config.toml
d_model = 160
norm_eps = 1e-05
init_std_up = 0.0324
optimizer = "muon_variant"
decay_fraction = 0.768
decay_shape = "linear"
batch_tokens = 16384
Each number is 50 + 10 x the weight over its row's rms, rounded and kept within 0 to 99. Layers, rows and columns count from 0. The size before them is the row's rms in percent of the matrix's.

# layer 12 MLP down, 160x640, rms 0.141, rows 0-108, columns 256-319
097:41 46 54 60 40 62 41 42 55 45 56 48 56 47 53 40 41 45 46 47 46 51 51 38 34 65 64 47 53 56 46 44 40 66 47 49 64 57 45 49 51 48 43 60 40 72 58 29 46 44 32 47 57 36 52 70 59 56 36 39 58 57 41 68
098:47 48 61 58 41 46 62 41 54 55 58 35 48 57 29 69 34 47 61 54 54 49 54 59 50 65 44 54 63 48 52 34 50 42 68 24 41 35 45 33 53 59 57 66 43 43 45 60 44 50 67 44 48 38 43 64 50 68 66 30 49 45 50 47
094:52 67 53 59 52 44 49 52 45 58 43 49 53 56 47 45 59 57 55 55 56 47 48 39 49 62 56 45 53 69 32 45 59 38 61 62 52 64 53 36 48 44 53 30 59 54 54 59 63 68 63 66 65 48 44 46 49 42 48 43 49 52 42 40
100:56 62 61 65 60 38 50 49 49 47 46 64 44 43 37 58 57 46 47 43 35 51 52 42 65 52 77 44 45 34 33 50 54 54 52 70 57 42 46 61 57 50 53 57 61 39 51 67 51 36 44 48 54 66 38 43 51 55 62 50 29 50 57 52
099:58 45 64 35 49 48 63 66 59 39 41 44 35 57 43 45 54 56 37 44 53 50 50 50 47 51 46 47 27 49 55 35 53 31 38 55 43 29 44 44 34 57 36 57 44 48 58 42 45 48 47 37 43 53 61 44 56 26 60 45 52 27 49 45
096:38 57 40 63 47 61 49 44 54 50 53 55 46 27 29 41 52 52 38 60 43 36 40 57 49 44 68 39 68 44 61 56 53 65 59 51 59 43 61 60 39 51 62 54 48 55 54 47 57 49 35 43 48 45 43 53 51 41 33 65 63 55 50 41
104:31 45 57 40 51 39 60 33 64 66 58 44 54 50 50 62 32 49 53 51 63 60 53 36 64 50 39 50 31 61 40 54 42 42 45 58 49 52 52 53 39 49 30 32 64 57 55 44 55 48 54 49 55 60 41 31 56 48 54 52 44 59 60 45
101:61 59 60 51 40 55 44 42 43 55 53 53 53 52 30 45 39 52 38 62 66 36 72 66 44 47 69 25 72 50 55 50 50 55 74 40 47 67 42 62 48 59 50 59 33 61 57 39 45 39 46 35 53 41 52 66 40 43 53 52 53 56 60 56
102:43 46 62 29 59 36 61 49 43 47 28 67 57 56 54 48 67 46 53 46 63 41 54 54 48 58 29 41 56 54 31 76 42 69 52 44 45 66 45 62 57 52 50 67 36 54 52 62 61 73 47 60 49 35 37 50 59 43 36 61 50 47 64 53
097:39 56 55 34 56 47 50 37 59 45 49 41 43 47 61 52 55 48 56 61 67 52 43 48 46 37 37 56 44 62 59 56 43 49 52 45 51 49 51 67 43 48 46 59 27 51 29 76 54 55 37 42 45 54 43 57 49 57 45 36 57 30 55 55
104:50 55 66 47 44 66 69 46 42 49 50 31 47 53 30 51 50 57 32 47 61 56 48 41 59 49 60 52 49 47 38 46 31 48 57 23 53 56 50 50 54 49 54 48 41 56 54 46 74 55 60 56 56 52 47 52 46 61 50 49 43 56 48 61
100:55 54 63 62 54 52 43 58 38 55 45 32 60 58 49 47 55 44 57 61 58 41 34 38 60 40 27 43 50 28 59 48 69 51 43 42 50 66 62 34 49 40 47 46 45 73 56 55 44 44 56 65 37 33 34 67 41 48 65 54 39 53 51 64
098:55 33 40 63 64 51 48 44 49 54 38 55 49 59 47 57 66 56 40 72 49 52 50 47 57 38 42 53 56 44 56 53 62 52 53 61 43 49 50 50 34 56 49 48 61 46 44 22 56 55 57 50 56 62 44 68 40 38 59 59 57 38 34 48
100:38 41 48 52 54 54 62 59 45 58 52 40 52 48 57 52 73 53 63 39 50 61 53 28 43 55 48 53 47 51 42 30 48 44 53 49 65 41 53 53 58 49 56 70 45 62 41 32 50 55 65 59 54 58 44 66 54 44 55 38 63 44 55 49
096:71 40 48 61 51 55 37 27 48 54 65 51 52 39 56 74 53 48 27 66 59 51 43 51 52 49 50 48 57 53 44 49 60 74 51 55 44 16 41 50 57 32 52 66 58 50 42 57 54 40 37 51 33 27 53 44 54 24 53 37 64 50 59 49
097:35 49 55 61 49 45 53 63 44 51 57 29 49 48 44 43 52 48 63 69 45 44 41 50 56 48 45 51 50 40 40 82 41 62 57 48 54 42 62 65 44 53 41 38 44 50 45 51 68 46 45 44 44 34 47 58 38 42 48 56 43 58 71 50
092:44 53 52 37 47 59 50 59 62 44 54 44 39 60 43 53 61 50 32 53 48 65 45 42 44 50 70 80 50 59 57 32 29 37 41 67 63 49 51 32 59 46 38 45 46 48 65 53 54 38 48 42 55 65 45 46 48 53 64 32 42 55 58 46
100:51 40 56 48 39 48 41 61 61 57 55 47 46 58 62 53 69 55 47 47 51 33 52 46 49 60 50 42 45 60 48 29 51 49 49 42 53 29 64 45 47 70 79 42 47 48 73 67 34 50 73 60 49 69 51 51 65 53 46 57 58 53 45 64
097:64 43 45 47 31 38 64 49 55 62 34 52 55 45 47 53 44 58 69 49 36 41 42 45 51 44 64 45 64 46 44 62 53 50 53 46 48 55 42 53 47 49 35 48 37 38 34 43 60 51 37 48 56 54 58 57 35 49 44 46 43 64 74 23
100:41 33 38 45 44 48 58 51 54 61 59 49 53 40 53 62 56 40 32 56 47 50 32 56 35 53 52 65 45 42 58 50 30 38 63 54 53 49 28 32 41 52 42 51 51 54 65 26 51 67 54 33 44 67 46 52 51 50 57 49 44 62 56 32
116:51 56 56 56 35 54 48 65 48 43 51 59 44 38 64 28 48 49 47 51 31 53 45 62 49 40 56 50 60 61 44 32 54 59 22 64 60 52 43 52 46 45 56 47 46 58 65 39 49 47 62 49 50 50 36 61 46 44 45 45 41 47 50 68
099:56 44 51 33 44 51 47 56 54 52 51 54 51 40 49 57 46 38 55 64 57 51 59 69 41 46 52 52 57 53 42 59 63 48 63 56 33 49 39 68 32 39 56 38 48 48 50 46 54 59 51 42 37 49 49 45 55 44 35 42 54 30 40 48
102:56 63 45 63 61 61 48 41 47 48 56 60 36 54 55 45 34 46 50 39 56 33 51 52 58 44 30 69 50 64 48 32 45 45 53 63 73 56 53 42 49 55 47 59 54 54 47 48 56 47 54 31 57 70 48 66 37 66 50 52 50 60 59 59
099:63 48 66 52 55 55 42 26 33 38 60 63 54 54 53 54 57 63 50 47 44 35 47 45 37 39 30 33 48 58 42 43 48 41 48 39 46 59 45 59 48 46 45 51 37 82 51 67 40 42 26 33 31 59 50 63 58 68 44 57 53 51 59 58
096:41 36 35 46 50 48 44 54 50 59 42 41 48 48 41 63 36 40 56 46 50 33 60 43 50 53 33 60 41 40 38 40 54 40 55 45 64 52 63 54 48 62 51 42 51 39 40 45 37 45 45 42 47 43 47 55 49 27 68 42 56 57 43 35
094:44 71 39 60 59 53 37 55 48 56 41 29 53 47 66 56 44 60 54 53 46 52 42 48 54 47 43 50 52 53 43 46 31 50 51 42 55 59 63 43 35 52 45 56 56 50 59 34 48 59 46 55 50 62 45 50 47 56 51 47 55 38 59 38
099:45 39 55 80 39 56 52 58 44 48 48 61 57 42 41 59 37 43 66 50 63 67 59 50 58 28 52 49 47 44 49 49 42 62 40 46 50 49 63 63 59 74 62 58 45 65 64 57 44 65 54 54 61 39 50 52 62 47 53 49 50 45 57 57
095:57 54 47 43 51 45 52 43 54 57 53 47 49 54 47 40 41 37 46 57 45 61 54 54 47 36 47 54 44 43 44 68 53 48 28 67 42 49 52 50 60 52 43 43 37 68 46 32 57 38 40 49 57 48 36 43 61 76 59 52 36 29 58 64
094:40 44 62 43 48 34 51 44 33 48 53 58 56 62 53 49 70 47 37 44 46 64 64 38 43 45 65 43 34 45 38 60 43 48 53 62 35 58 55 54 59 55 62 51 42 40 62 32 24 45 43 43 45 41 47 42 31 55 36 52 59 55 56 57
095:43 42 40 47 56 65 66 54 31 21 43 47 39 46 53 52 48 53 53 45 53 46 68 43 54 51 62 57 34 63 65 52 55 60 46 37 63 33 46 38 67 44 63 53 49 52 47 36 33 49 43 59 38 35 48 43 37 45 56 45 46 52 49 39
092:70 52 22 39 53 57 49 43 49 60 47 45 57 53 46 47 43 36 57 56 47 53 47 48 48 48 39 62 44 45 45 55 51 55 58 43 48 65 58 63 61 49 34 50 45 52 62 37 63 62 63 41 57 49 64 52 60 39 47 47 46 46 38 51
104:58 49 54 66 53 49 52 62 44 40 42 52 47 44 53 63 45 42 54 46 58 51 37 60 50 47 41 28 55 48 50 66 51 48 42 39 40 43 54 51 39 42 56 41 43 49 51 45 50 54 64 47 49 56 49 51 68 51 67 48 62 47 68 68
096:48 59 39 44 50 59 41 35 50 57 55 59 50 71 43 57 59 55 55 50 43 41 55 43 44 50 51 31 41 53 40 58 58 54 42 50 59 47 66 65 67 56 56 60 61 48 62 51 38 44 39 46 38 48 35 65 49 47 34 66 57 60 48 38
102:37 60 37 64 41 49 49 56 46 49 51 48 42 34 57 50 55 56 45 53 76 42 41 64 52 52 56 62 38 44 50 41 49 50 34 40 75 49 53 44 41 58 50 39 51 82 63 42 53 37 52 54 43 64 49 57 57 48 43 52 35 52 51 52
101:73 53 44 58 50 22 53 53 46 56 46 50 42 54 67 55 56 52 43 33 50 48 67 52 52 47 52 70 50 64 64 40 39 41 26 65 42 59 42 54 59 61 39 44 45 31 36 56 43 48 48 47 59 41 44 45 59 57 65 53 36 34 51 38
102:41 46 44 48 38 47 51 58 49 55 56 43 39 40 53 45 58 46 59 47 51 46 39 40 44 37 37 53 53 61 54 76 60 55 31 55 55 39 45 39 47 47 56 48 51 45 46 36 63 46 59 60 69 45 48 44 52 32 54 42 43 63 48 50
093:54 62 54 53 51 35 54 48 35 50 64 40 55 55 53 53 32 50 53 50 52 41 45 63 50 43 39 42 48 56 62 42 47 40 57 72 56 52 59 30 59 51 52 55 44 60 36 63 60 41 36 48 38 52 54 34 56 52 41 59 40 32 52 54
107:59 45 49 65 60 51 73 50 45 56 53 57 64 52 42 50 51 50 42 50 48 47 47 31 48 51 74 31 47 39 47 51 48 54 57 64 32 33 50 47 46 34 50 46 43 54 45 49 52 57 45 43 43 51 55 47 54 38 45 50 50 50 51 53
097:38 52 51 66 46 57 57 39 48 40 29 60 60 57 62 53 49 45 42 38 45 46 68 44 49 46 44 61 56 48 51 55 38 57 45 53 62 35 54 38 67 53 53 42 66 54 60 61 62 40 51 32 41 59 61 40 55 53 53 46 55 45 36 28
105:49 48 35 67 62 35 47 45 41 66 39 53 62 53 44 47 40 53 66 57 59 69 56 40 51 49 41 48 52 62 46 43 54 71 50 50 60 59 60 41 47 40 41 66 54 47 53 66 42 81 40 54 55 59 31 63 68 48 59 50 42 48 35 45
097:53 55 41 47 58 54 46 59 61 52 58 41 58 36 46 51 34 51 47 54 55 38 27 49 50 55 53 81 50 51 57 64 53 64 38 62 49 46 66 38 59 48 50 48 44 36 44 25 51 52 46 64 52 48 57 50 31 58 68 51 48 63 55 40
098:36 27 52 43 54 52 56 37 45 43 55 47 60 60 61 63 37 44 46 48 49 36 72 51 59 54 59 49 55 49 51 46 53 45 65 55 46 49 49 42 42 37 64 44 55 57 39 49 61 27 68 45 59 56 43 51 25 56 46 45 48 47 44 46
098:55 52 48 47 44 51 53 35 57 54 42 38 32 53 41 42 51 42 50 65 53 48 62 45 64 56 51 71 52 50 67 74 60 46 45 50 62 69 53 49 39 51 53 39 36 52 76 51 43 52 63 61 51 44 66 58 47 49 43 50 48 48 45 52
098:60 42 57 42 57 45 57 48 36 55 43 45 67 54 61 71 44 44 63 72 55 43 39 42 53 54 45 50 31 52 54 63 49 40 63 47 48 43 48 53 53 46 49 58 37 25 81 44 38 61 52 57 40 56 57 54 43 53 55 42 61 53 59 51
100:58 51 59 51 54 40 40 31 46 41 56 42 57 48 63 54 63 54 58 57 63 75 37 55 66 48 68 48 62 52 64 31 49 59 51 43 66 52 43 50 39 56 50 47 59 49 55 49 50 50 49 49 58 47 42 41 47 21 52 56 47 45 53 40
097:45 45 44 54 55 58 62 47 50 65 47 44 63 49 54 34 53 62 43 55 46 61 50 53 50 26 29 63 42 55 55 52 58 52 30 51 53 54 60 61 46 44 46 49 61 53 40 47 59 47 63 45 48 59 47 62 60 53 49 58 41 45 43 31
097:34 63 55 49 44 57 41 40 39 40 41 51 48 57 56 55 47 57 67 63 48 35 55 24 63 42 61 49 49 30 47 55 72 58 53 61 45 35 44 54 49 43 51 50 49 39 46 55 49 25 41 53 45 44 45 52 44 67 37 51 52 44 32 48
100:49 50 40 53 45 50 51 51 58 50 49 91 80 44 52 59 54 62 57 57 36 53 45 57 32 44 57 55 51 48 46 48 57 41 34 61 44 67 52 50 52 69 38 47 43 36 71 49 42 59 50 68 47 46 41 50 59 61 49 41 55 49 58 29
103:56 40 58 54 41 52 43 50 64 59 51 46 63 42 53 41 60 60 41 53 41 52 53 51 75 52 48 37 42 34 67 47 75 61 45 46 46 61 31 46 48 65 49 67 53 51 70 54 54 42 54 53 60 56 55 28 55 58 52 47 57 54 56 50
098:58 46 49 44 49 50 39 34 70 37 43 34 48 52 38 61 44 53 66 67 57 38 46 37 28 36 30 48 45 43 60 63 50 55 51 62 44 57 47 59 54 55 80 39 57 61 66 46 65 38 62 42 38 32 52 39 53 48 49 39 55 70 29 51
102:43 28 64 69 47 39 29 50 50 52 47 54 38 60 46 60 34 44 47 43 49 59 68 33 60 56 46 47 40 49 64 33 38 52 49 55 55 61 37 53 45 47 54 68 57 47 37 32 52 70 47 52 54 49 60 63 42 54 41 56 42 46 36 69
096:60 52 52 41 52 50 39 65 62 41 41 63 46 44 53 64 56 47 45 50 50 37 52 58 41 51 28 49 53 72 65 56 39 67 44 61 38 57 50 50 73 56 52 24 65 55 37 51 63 42 54 39 56 35 54 46 42 48 40 43 57 48 36 53
094:41 59 58 49 37 48 60 51 49 41 36 47 47 46 67 49 41 47 32 47 40 55 47 57 29 53 45 58 41 55 52 48 27 40 52 56 51 41 59 44 46 51 59 49 51 34 43 59 34 40 46 57 48 62 46 64 58 37 45 37 44 43 51 46
103:63 58 55 55 43 67 57 60 63 41 52 52 31 28 52 52 48 46 62 39 60 41 46 42 48 53 59 56 29 37 55 27 26 54 39 48 57 61 44 56 40 44 39 45 33 44 63 59 61 34 66 43 52 53 50 36 58 39 35 63 64 66 46 64
096:42 66 47 45 31 43 61 82 56 58 39 66 48 48 37 57 62 45 45 56 52 39 48 51 53 48 60 57 65 69 48 58 64 53 49 51 45 29 58 54 39 46 55 64 79 56 49 69 39 68 58 49 35 44 61 35 49 44 50 46 47 65 31 41
102:43 61 50 69 55 31 41 58 47 44 59 52 52 58 49 53 52 66 40 40 58 54 54 67 45 40 57 51 40 38 61 51 41 60 56 39 46 51 43 53 47 47 47 53 42 59 32 42 63 54 59 65 40 46 52 53 30 41 56 60 34 41 44 53
095:45 44 48 48 63 52 57 37 54 29 47 48 51 43 54 65 47 46 55 35 40 56 54 63 52 40 66 42 50 36 42 44 48 44 46 44 48 38 35 52 55 44 56 41 47 32 60 55 39 55 65 65 52 52 51 38 44 54 50 57 63 45 37 66
098:50 50 56 36 58 60 55 48 40 62 60 44 51 47 38 61 23 48 71 47 44 67 71 55 39 63 60 51 47 46 56 57 56 41 49 48 50 68 47 58 42 56 52 48 63 41 62 46 59 69 71 68 46 52 35 43 43 50 50 47 62 31 61 50
096:48 46 50 51 47 47 62 60 58 51 44 34 54 60 54 48 48 49 49 30 73 47 45 48 66 53 48 42 55 50 53 62 60 43 36 39 39 49 50 55 50 57 43 64 19 50 47 43 52 53 55 55 64 56 63 67 45 53 61 63 68 45 54 38
098:55 54 42 58 56 50 51 48 45 61 58 43 52 60 64 47 34 38 48 35 53 51 22 59 42 49 50 63 46 42 39 46 66 39 69 58 66 36 43 53 43 45 55 42 49 50 58 70 58 57 56 42 39 41 61 53 62 44 53 50 40 51 52 49
096:51 63 39 71 44 47 60 47 44 57 49 45 46 45 43 43 46 42 52 33 47 61 25 55 44 53 45 51 54 60 54 67 61 37 49 52 43 62 37 47 57 48 51 56 59 44 40 52 47 47 38 44 38 57 33 55 46 41 61 53 50 58 45 49
098:68 63 48 35 56 63 54 51 40 45 59 53 48 65 60 60 58 50 43 53 47 44 54 65 40 48 83 57 31 47 50 57 37 40 55 59 31 55 49 54 43 56 57 41 59 64 36 57 52 57 53 24 62 44 43 39 48 60 43 53 61 60 58 62
105:62 60 43 41 47 59 61 49 40 46 56 72 57 32 34 61 61 61 53 49 72 47 51 45 65 46 53 47 51 38 38 47 37 41 52 53 41 50 35 54 32 50 43 31 45 51 58 51 49 57 66 40 51 53 38 54 52 66 44 67 76 56 42 60
100:57 50 38 46 46 46 59 53 50 42 50 35 47 43 33 47 44 37 39 37 43 43 58 60 61 48 56 51 57 41 46 45 35 52 55 37 68 69 40 38 68 46 52 32 51 53 53 42 43 45 25 42 40 42 48 63 46 63 36 72 66 51 47 37
097:41 47 60 57 56 52 51 49 32 47 58 38 40 47 55 52 48 60 52 45 53 51 51 50 60 35 37 28 47 45 70 36 32 47 44 48 47 44 51 56 46 54 49 59 44 62 55 46 43 48 52 50 46 54 48 55 57 57 61 51 60 57 38 61
112:53 50 47 67 36 44 56 55 63 45 57 52 58 67 45 40 52 45 42 42 41 60 61 61 54 60 54 47 56 49 55 48 47 52 15 35 47 51 57 53 44 63 44 42 68 60 51 62 50 45 60 48 39 52 58 38 57 40 70 50 30 28 66 63
095:41 54 56 37 45 56 39 42 51 52 65 34 47 57 44 48 59 59 52 42 49 54 66 64 33 51 46 56 40 44 52 53 69 19 61 62 61 48 55 59 54 55 54 43 55 41 45 61 53 37 49 65 43 33 53 45 47 51 60 41 45 34 57 55
097:50 52 54 45 43 32 50 47 45 50 40 37 43 60 49 66 52 59 50 58 53 57 59 61 48 55 65 47 48 47 56 52 59 53 49 52 40 34 47 59 58 50 46 62 40 53 38 47 38 64 40 55 49 39 32 51 62 54 32 51 62 57 59 51
093:56 31 35 57 44 55 60 56 37 63 62 49 58 23 53 61 59 43 35 34 58 75 63 53 53 62 54 32 58 49 41 53 50 61 43 36 47 43 68 45 46 39 57 48 47 61 55 64 47 60 51 30 52 50 47 56 74 49 48 44 47 41 47 37
100:57 49 49 44 62 62 63 49 52 51 62 49 44 55 54 50 33 46 69 56 43 41 41 55 61 53 46 49 32 63 68 50 38 63 44 72 34 21 68 63 40 51 73 45 48 36 45 55 36 57 46 49 39 57 43 40 66 43 38 49 66 63 42 60
099:28 61 46 72 47 52 49 30 45 56 64 56 44 57 35 46 48 45 56 40 41 50 63 52 47 38 53 48 48 48 38 23 58 50 30 67 52 38 40 60 68 50 62 38 56 51 44 48 48 49 55 62 43 34 43 67 49 57 40 56 64 48 66 28
097:49 37 53 49 56 66 53 55 60 28 59 51 47 43 43 45 68 47 64 59 65 47 55 64 60 58 44 30 54 46 58 71 61 43 60 47 55 53 49 60 47 37 63 42 57 47 46 70 43 45 59 57 42 50 52 51 38 46 47 53 44 36 55 63
100:40 45 58 62 57 59 63 45 48 53 63 67 43 38 47 57 56 49 52 36 48 63 61 50 41 61 59 51 56 53 40 51 59 40 54 53 66 48 38 35 46 37 61 51 54 43 51 41 56 47 44 31 51 46 47 48 55 76 62 60 56 41 56 42
096:40 45 45 37 69 44 59 40 70 51 41 62 39 52 53 55 74 40 55 68 43 45 59 64 63 53 58 46 36 50 65 59 42 65 61 52 50 54 38 50 62 40 30 71 41 50 44 50 49 40 52 43 59 62 60 56 51 38 46 43 46 39 41 41
095:53 56 63 48 48 42 46 60 53 46 59 37 42 61 49 61 45 44 51 51 72 64 57 64 49 43 28 69 55 47 36 44 60 55 65 52 61 56 49 57 44 48 42 66 50 44 53 39 48 47 48 41 54 78 37 53 51 56 52 63 57 50 67 53
101:73 57 52 38 60 64 34 50 60 44 54 36 44 48 39 29 56 35 46 71 54 61 48 42 54 55 47 58 48 62 48 47 65 62 42 57 36 49 60 46 33 37 55 45 53 53 54 47 48 43 41 40 56 50 50 65 54 62 35 44 58 61 57 56
097:39 49 39 41 43 37 64 65 46 41 45 37 34 47 51 41 41 55 35 56 51 52 45 48 38 35 64 57 35 51 75 56 59 48 39 41 59 54 49 61 53 51 52 50 53 47 50 62 43 56 44 54 47 49 67 32 53 36 43 54 49 67 41 68
141:63 53 45 51 54 49 61 61 51 51 50 51 52 56 60 54 48 49 44 40 53 53 50 65 52 43 59 46 51 28 58 62 56 52 47 53 45 52 40 58 43 46 60 61 75 46 42 50 51 52 52 70 57 48 75 63 41 30 59 49 45 48 62 49
097:50 52 54 47 32 56 46 55 67 59 46 49 37 52 41 51 53 54 61 47 43 32 53 47 56 51 42 58 38 37 49 50 47 40 61 46 42 44 62 57 60 52 48 49 37 45 42 35 82 43 53 61 43 78 52 42 66 27 71 54 52 70 56 62
095:51 54 41 45 40 42 35 50 35 62 63 49 54 52 30 41 54 61 49 43 44 44 52 44 32 33 26 42 39 50 64 55 51 55 50 54 56 65 58 53 60 51 37 57 47 43 44 34 55 52 61 51 41 48 54 51 67 56 60 54 60 43 36 48
098:51 54 51 41 55 47 54 55 53 51 44 81 58 78 47 52 54 52 47 55 47 46 44 48 34 65 50 59 58 40 43 63 31 56 41 52 61 69 51 49 48 40 49 50 51 62 43 57 31 40 46 53 57 53 36 59 58 69 41 54 55 34 50 57
100:61 56 53 67 56 42 33 38 40 53 61 35 59 40 35 56 34 54 55 48 54 48 36 49 48 59 27 56 60 45 23 54 36 56 53 42 44 59 48 46 40 54 47 45 54 61 35 53 48 46 37 49 58 70 35 53 59 53 48 45 50 51 50 43
100:61 59 40 54 53 52 49 47 57 43 51 70 59 40 65 52 51 37 42 66 44 42 43 51 47 47 77 57 67 44 57 50 74 59 53 49 46 32 51 34 60 40 43 54 60 36 43 50 46 46 51 58 52 44 34 54 51 54 53 52 49 58 58 35
100:58 43 53 49 50 54 43 56 37 49 51 58 56 48 44 47 43 42 48 36 44 33 44 66 47 47 41 41 51 53 45 32 49 35 39 56 61 33 69 53 40 42 33 53 60 62 48 41 61 46 60 47 40 42 57 54 47 49 48 49 62 32 56 53
097:70 57 33 49 48 58 60 60 62 40 42 56 37 55 45 50 64 40 27 45 60 71 58 39 53 53 55 49 36 61 53 42 61 69 50 62 42 55 49 47 41 50 58 31 48 50 60 52 58 50 54 58 59 45 44 52 55 61 44 51 56 66 46 52
097:52 55 51 36 69 53 53 45 57 36 54 60 67 49 66 54 52 46 57 48 63 61 64 34 57 57 59 60 57 56 44 60 64 37 58 54 43 51 47 43 69 67 53 47 57 56 37 56 46 32 45 43 46 58 52 64 58 58 48 54 45 53 64 61
104:55 48 45 70 56 46 48 59 50 53 54 49 38 36 36 42 45 60 43 48 66 68 47 59 42 46 55 54 59 45 52 66 71 56 62 45 51 39 57 49 63 47 53 42 57 51 44 47 49 45 48 43 35 48 41 44 46 40 51 54 51 56 47 50
098:47 32 26 35 54 46 47 54 44 42 55 65 35 41 38 54 56 55 37 45 42 50 39 44 58 55 61 45 42 30 51 52 47 45 45 46 46 71 46 45 53 45 65 59 54 28 52 54 63 44 48 56 50 43 57 52 42 56 29 39 54 36 36 57
097:43 46 64 44 38 39 55 51 45 57 57 59 62 51 32 80 61 45 43 50 72 25 40 45 61 57 64 33 56 66 43 42 40 52 59 40 58 61 45 41 51 43 44 26 50 64 68 25 34 68 61 46 50 49 57 35 57 49 49 44 38 68 51 55
096:56 41 49 68 49 70 32 36 45 64 49 51 33 46 56 60 53 43 43 52 21 40 68 56 52 70 54 52 49 68 49 49 59 53 50 54 44 35 40 55 47 58 60 37 71 64 44 69 45 48 54 43 40 46 44 36 40 37 42 36 46 54 32 59
103:48 62 64 23 46 54 30 46 62 41 73 64 24 39 62 64 60 70 61 58 54 52 51 41 59 50 41 53 44 68 52 32 41 43 50 58 55 62 45 48 52 32 56 54 41 48 47 56 43 62 54 59 48 47 47 50 53 39 48 59 48 37 49 75
098:39 79 42 45 52 52 62 45 49 38 37 55 58 39 50 61 22 49 50 43 53 60 41 43 61 53 69 64 52 58 72 41 52 40 47 53 41 47 60 51 36 52 40 56 69 51 51 70 52 61 54 50 47 32 35 45 58 53 41 55 43 44 40 65
100:43 43 56 41 58 29 47 44 44 60 45 52 60 30 52 52 34 46 54 44 42 61 55 44 49 46 52 61 66 58 61 49 71 47 54 43 48 58 38 50 59 50 58 53 47 46 58 75 60 51 57 31 51 58 45 42 36 61 46 46 51 37 35 63
100:54 58 60 51 46 37 42 50 42 44 56 49 51 56 56 41 42 32 53 47 48 48 27 45 57 47 40 38 56 51 48 52 42 52 75 47 44 50 46 59 52 65 54 48 42 37 63 52 58 46 69 55 61 44 55 41 48 45 47 66 47 45 71 43
094:47 42 60 38 51 32 58 57 42 37 46 31 44 49 44 40 31 60 53 49 40 49 57 70 52 43 38 50 70 56 51 75 54 41 41 42 57 65 47 70 62 56 49 53 38 60 50 57 54 59 51 63 59 45 57 61 52 47 47 43 50 38 55 63
107:44 50 53 45 32 41 55 64 60 48 37 56 62 42 58 25 55 57 48 52 41 46 51 54 32 47 41 47 32 62 51 47 38 51 44 44 37 43 46 44 38 62 40 52 48 69 33 42 50 60 43 59 46 61 61 35 60 62 51 45 49 48 40 67
099:53 50 58 54 69 48 48 55 58 59 50 55 26 60 50 35 58 67 53 55 58 46 55 60 47 50 43 27 76 56 49 51 58 56 41 49 58 36 63 49 45 52 60 54 57 57 37 53 40 43 52 55 43 23 54 45 59 76 52 54 33 57 62 52
101:67 57 36 38 60 60 41 39 50 47 47 60 47 53 55 52 56 52 65 59 49 54 52 68 34 53 41 42 52 48 30 52 42 56 58 46 27 54 63 66 44 49 49 34 43 34 50 61 40 64 55 44 58 52 47 50 34 37 45 50 52 49 66 30
103:42 57 46 51 58 56 44 61 53 61 47 52 51 64 60 32 66 60 51 46 70 63 51 68 40 36 56 49 32 41 56 66 55 45 62 48 49 46 49 48 68 57 41 48 37 48 31 39 43 49 19 49 50 56 33 33 56 48 52 36 41 41 56 34
103:52 45 63 41 67 51 43 65 46 54 44 56 47 50 45 50 44 64 53 53 40 51 57 53 50 51 52 69 66 52 58 30 52 55 50 25 59 77 45 60 55 45 26 52 52 47 55 69 37 50 49 45 48 42 40 56 48 56 46 42 27 55 47 39
098:40 57 48 63 37 60 42 42 47 35 52 28 60 51 33 32 30 43 55 45 47 40 59 33 45 46 37 53 41 35 54 47 50 38 50 58 54 69 57 56 60 40 38 34 58 44 56 60 42 61 50 43 53 42 50 67 55 45 56 49 40 55 59 49
101:49 55 44 54 79 59 43 34 43 52 60 51 58 58 48 26 71 47 40 37 50 44 57 47 46 40 43 45 55 41 57 54 57 43 48 55 56 49 68 60 58 60 52 51 46 62 41 52 59 35 76 45 54 32 48 54 52 43 55 57 44 58 58 38
098:36 68 63 51 44 56 52 42 57 59 42 58 67 47 59 52 52 36 47 58 67 47 45 47 48 65 78 55 50 39 46 40 57 46 58 29 40 48 43 30 43 69 51 48 58 43 73 44 39 57 52 50 38 46 46 40 51 57 51 58 60 45 55 53
101:46 44 56 52 39 45 35 61 50 52 47 38 83 57 50 40 64 45 48 51 23 41 45 36 44 52 44 63 50 51 39 37 63 61 53 29 56 53 52 55 36 57 47 48 49 40 55 47 53 43 58 35 54 44 54 46 50 55 42 32 45 56 54 41
101:73 58 45 38 42 54 38 38 54 65 47 38 41 51 44 36 55 42 51 34 47 57 38 21 64 29 71 61 53 39 48 57 32 35 53 73 41 46 55 39 52 45 56 58 43 46 50 69 51 34 42 53 36 40 44 54 56 52 57 39 63 40 56 48
099:61 51 62 39 36 60 44 54 40 46 56 53 60 47 52 45 41 57 51 47 59 45 53 58 29 57 57 60 60 51 37 57 50 61 35 42 74 50 66 40 68 61 49 49 39 38 61 54 63 53 48 60 35 34 42 33 59 52 41 58 52 61 56 50
095:53 37 51 63 30 51 62 65 45 52 53 43 44 50 57 62 56 53 35 47 48 47 64 42 43 60 47 63 51 54 40 44 57 64 61 53 38 38 45 55 43 52 49 74 54 62 48 63 46 44 54 62 45 54 50 42 32 46 22 41 42 47 53 43
097:46 42 53 39 46 45 53 56 45 56 43 58 42 45 50 04 53 62 33 28 46 61 41 35 47 42 48 52 31 32 26 48 54 47 54 58 50 55 63 34 55 45 32 62 41 41 48 45 44 65 54 51 55 41 55 40 56 52 65 33 56 63 35 44
102:47 63 46 52 54 65 55 53 47 30 43 41 36 68 60 53 52 52 49 44 59 47 52 45 52 60 50 48 59 80 55 43 79 55 55 57 40 59 46 40 58 46 53 55 43 47 58 54 43 46 60 47 68 52 57 52 39 49 66 48 54 49 46 63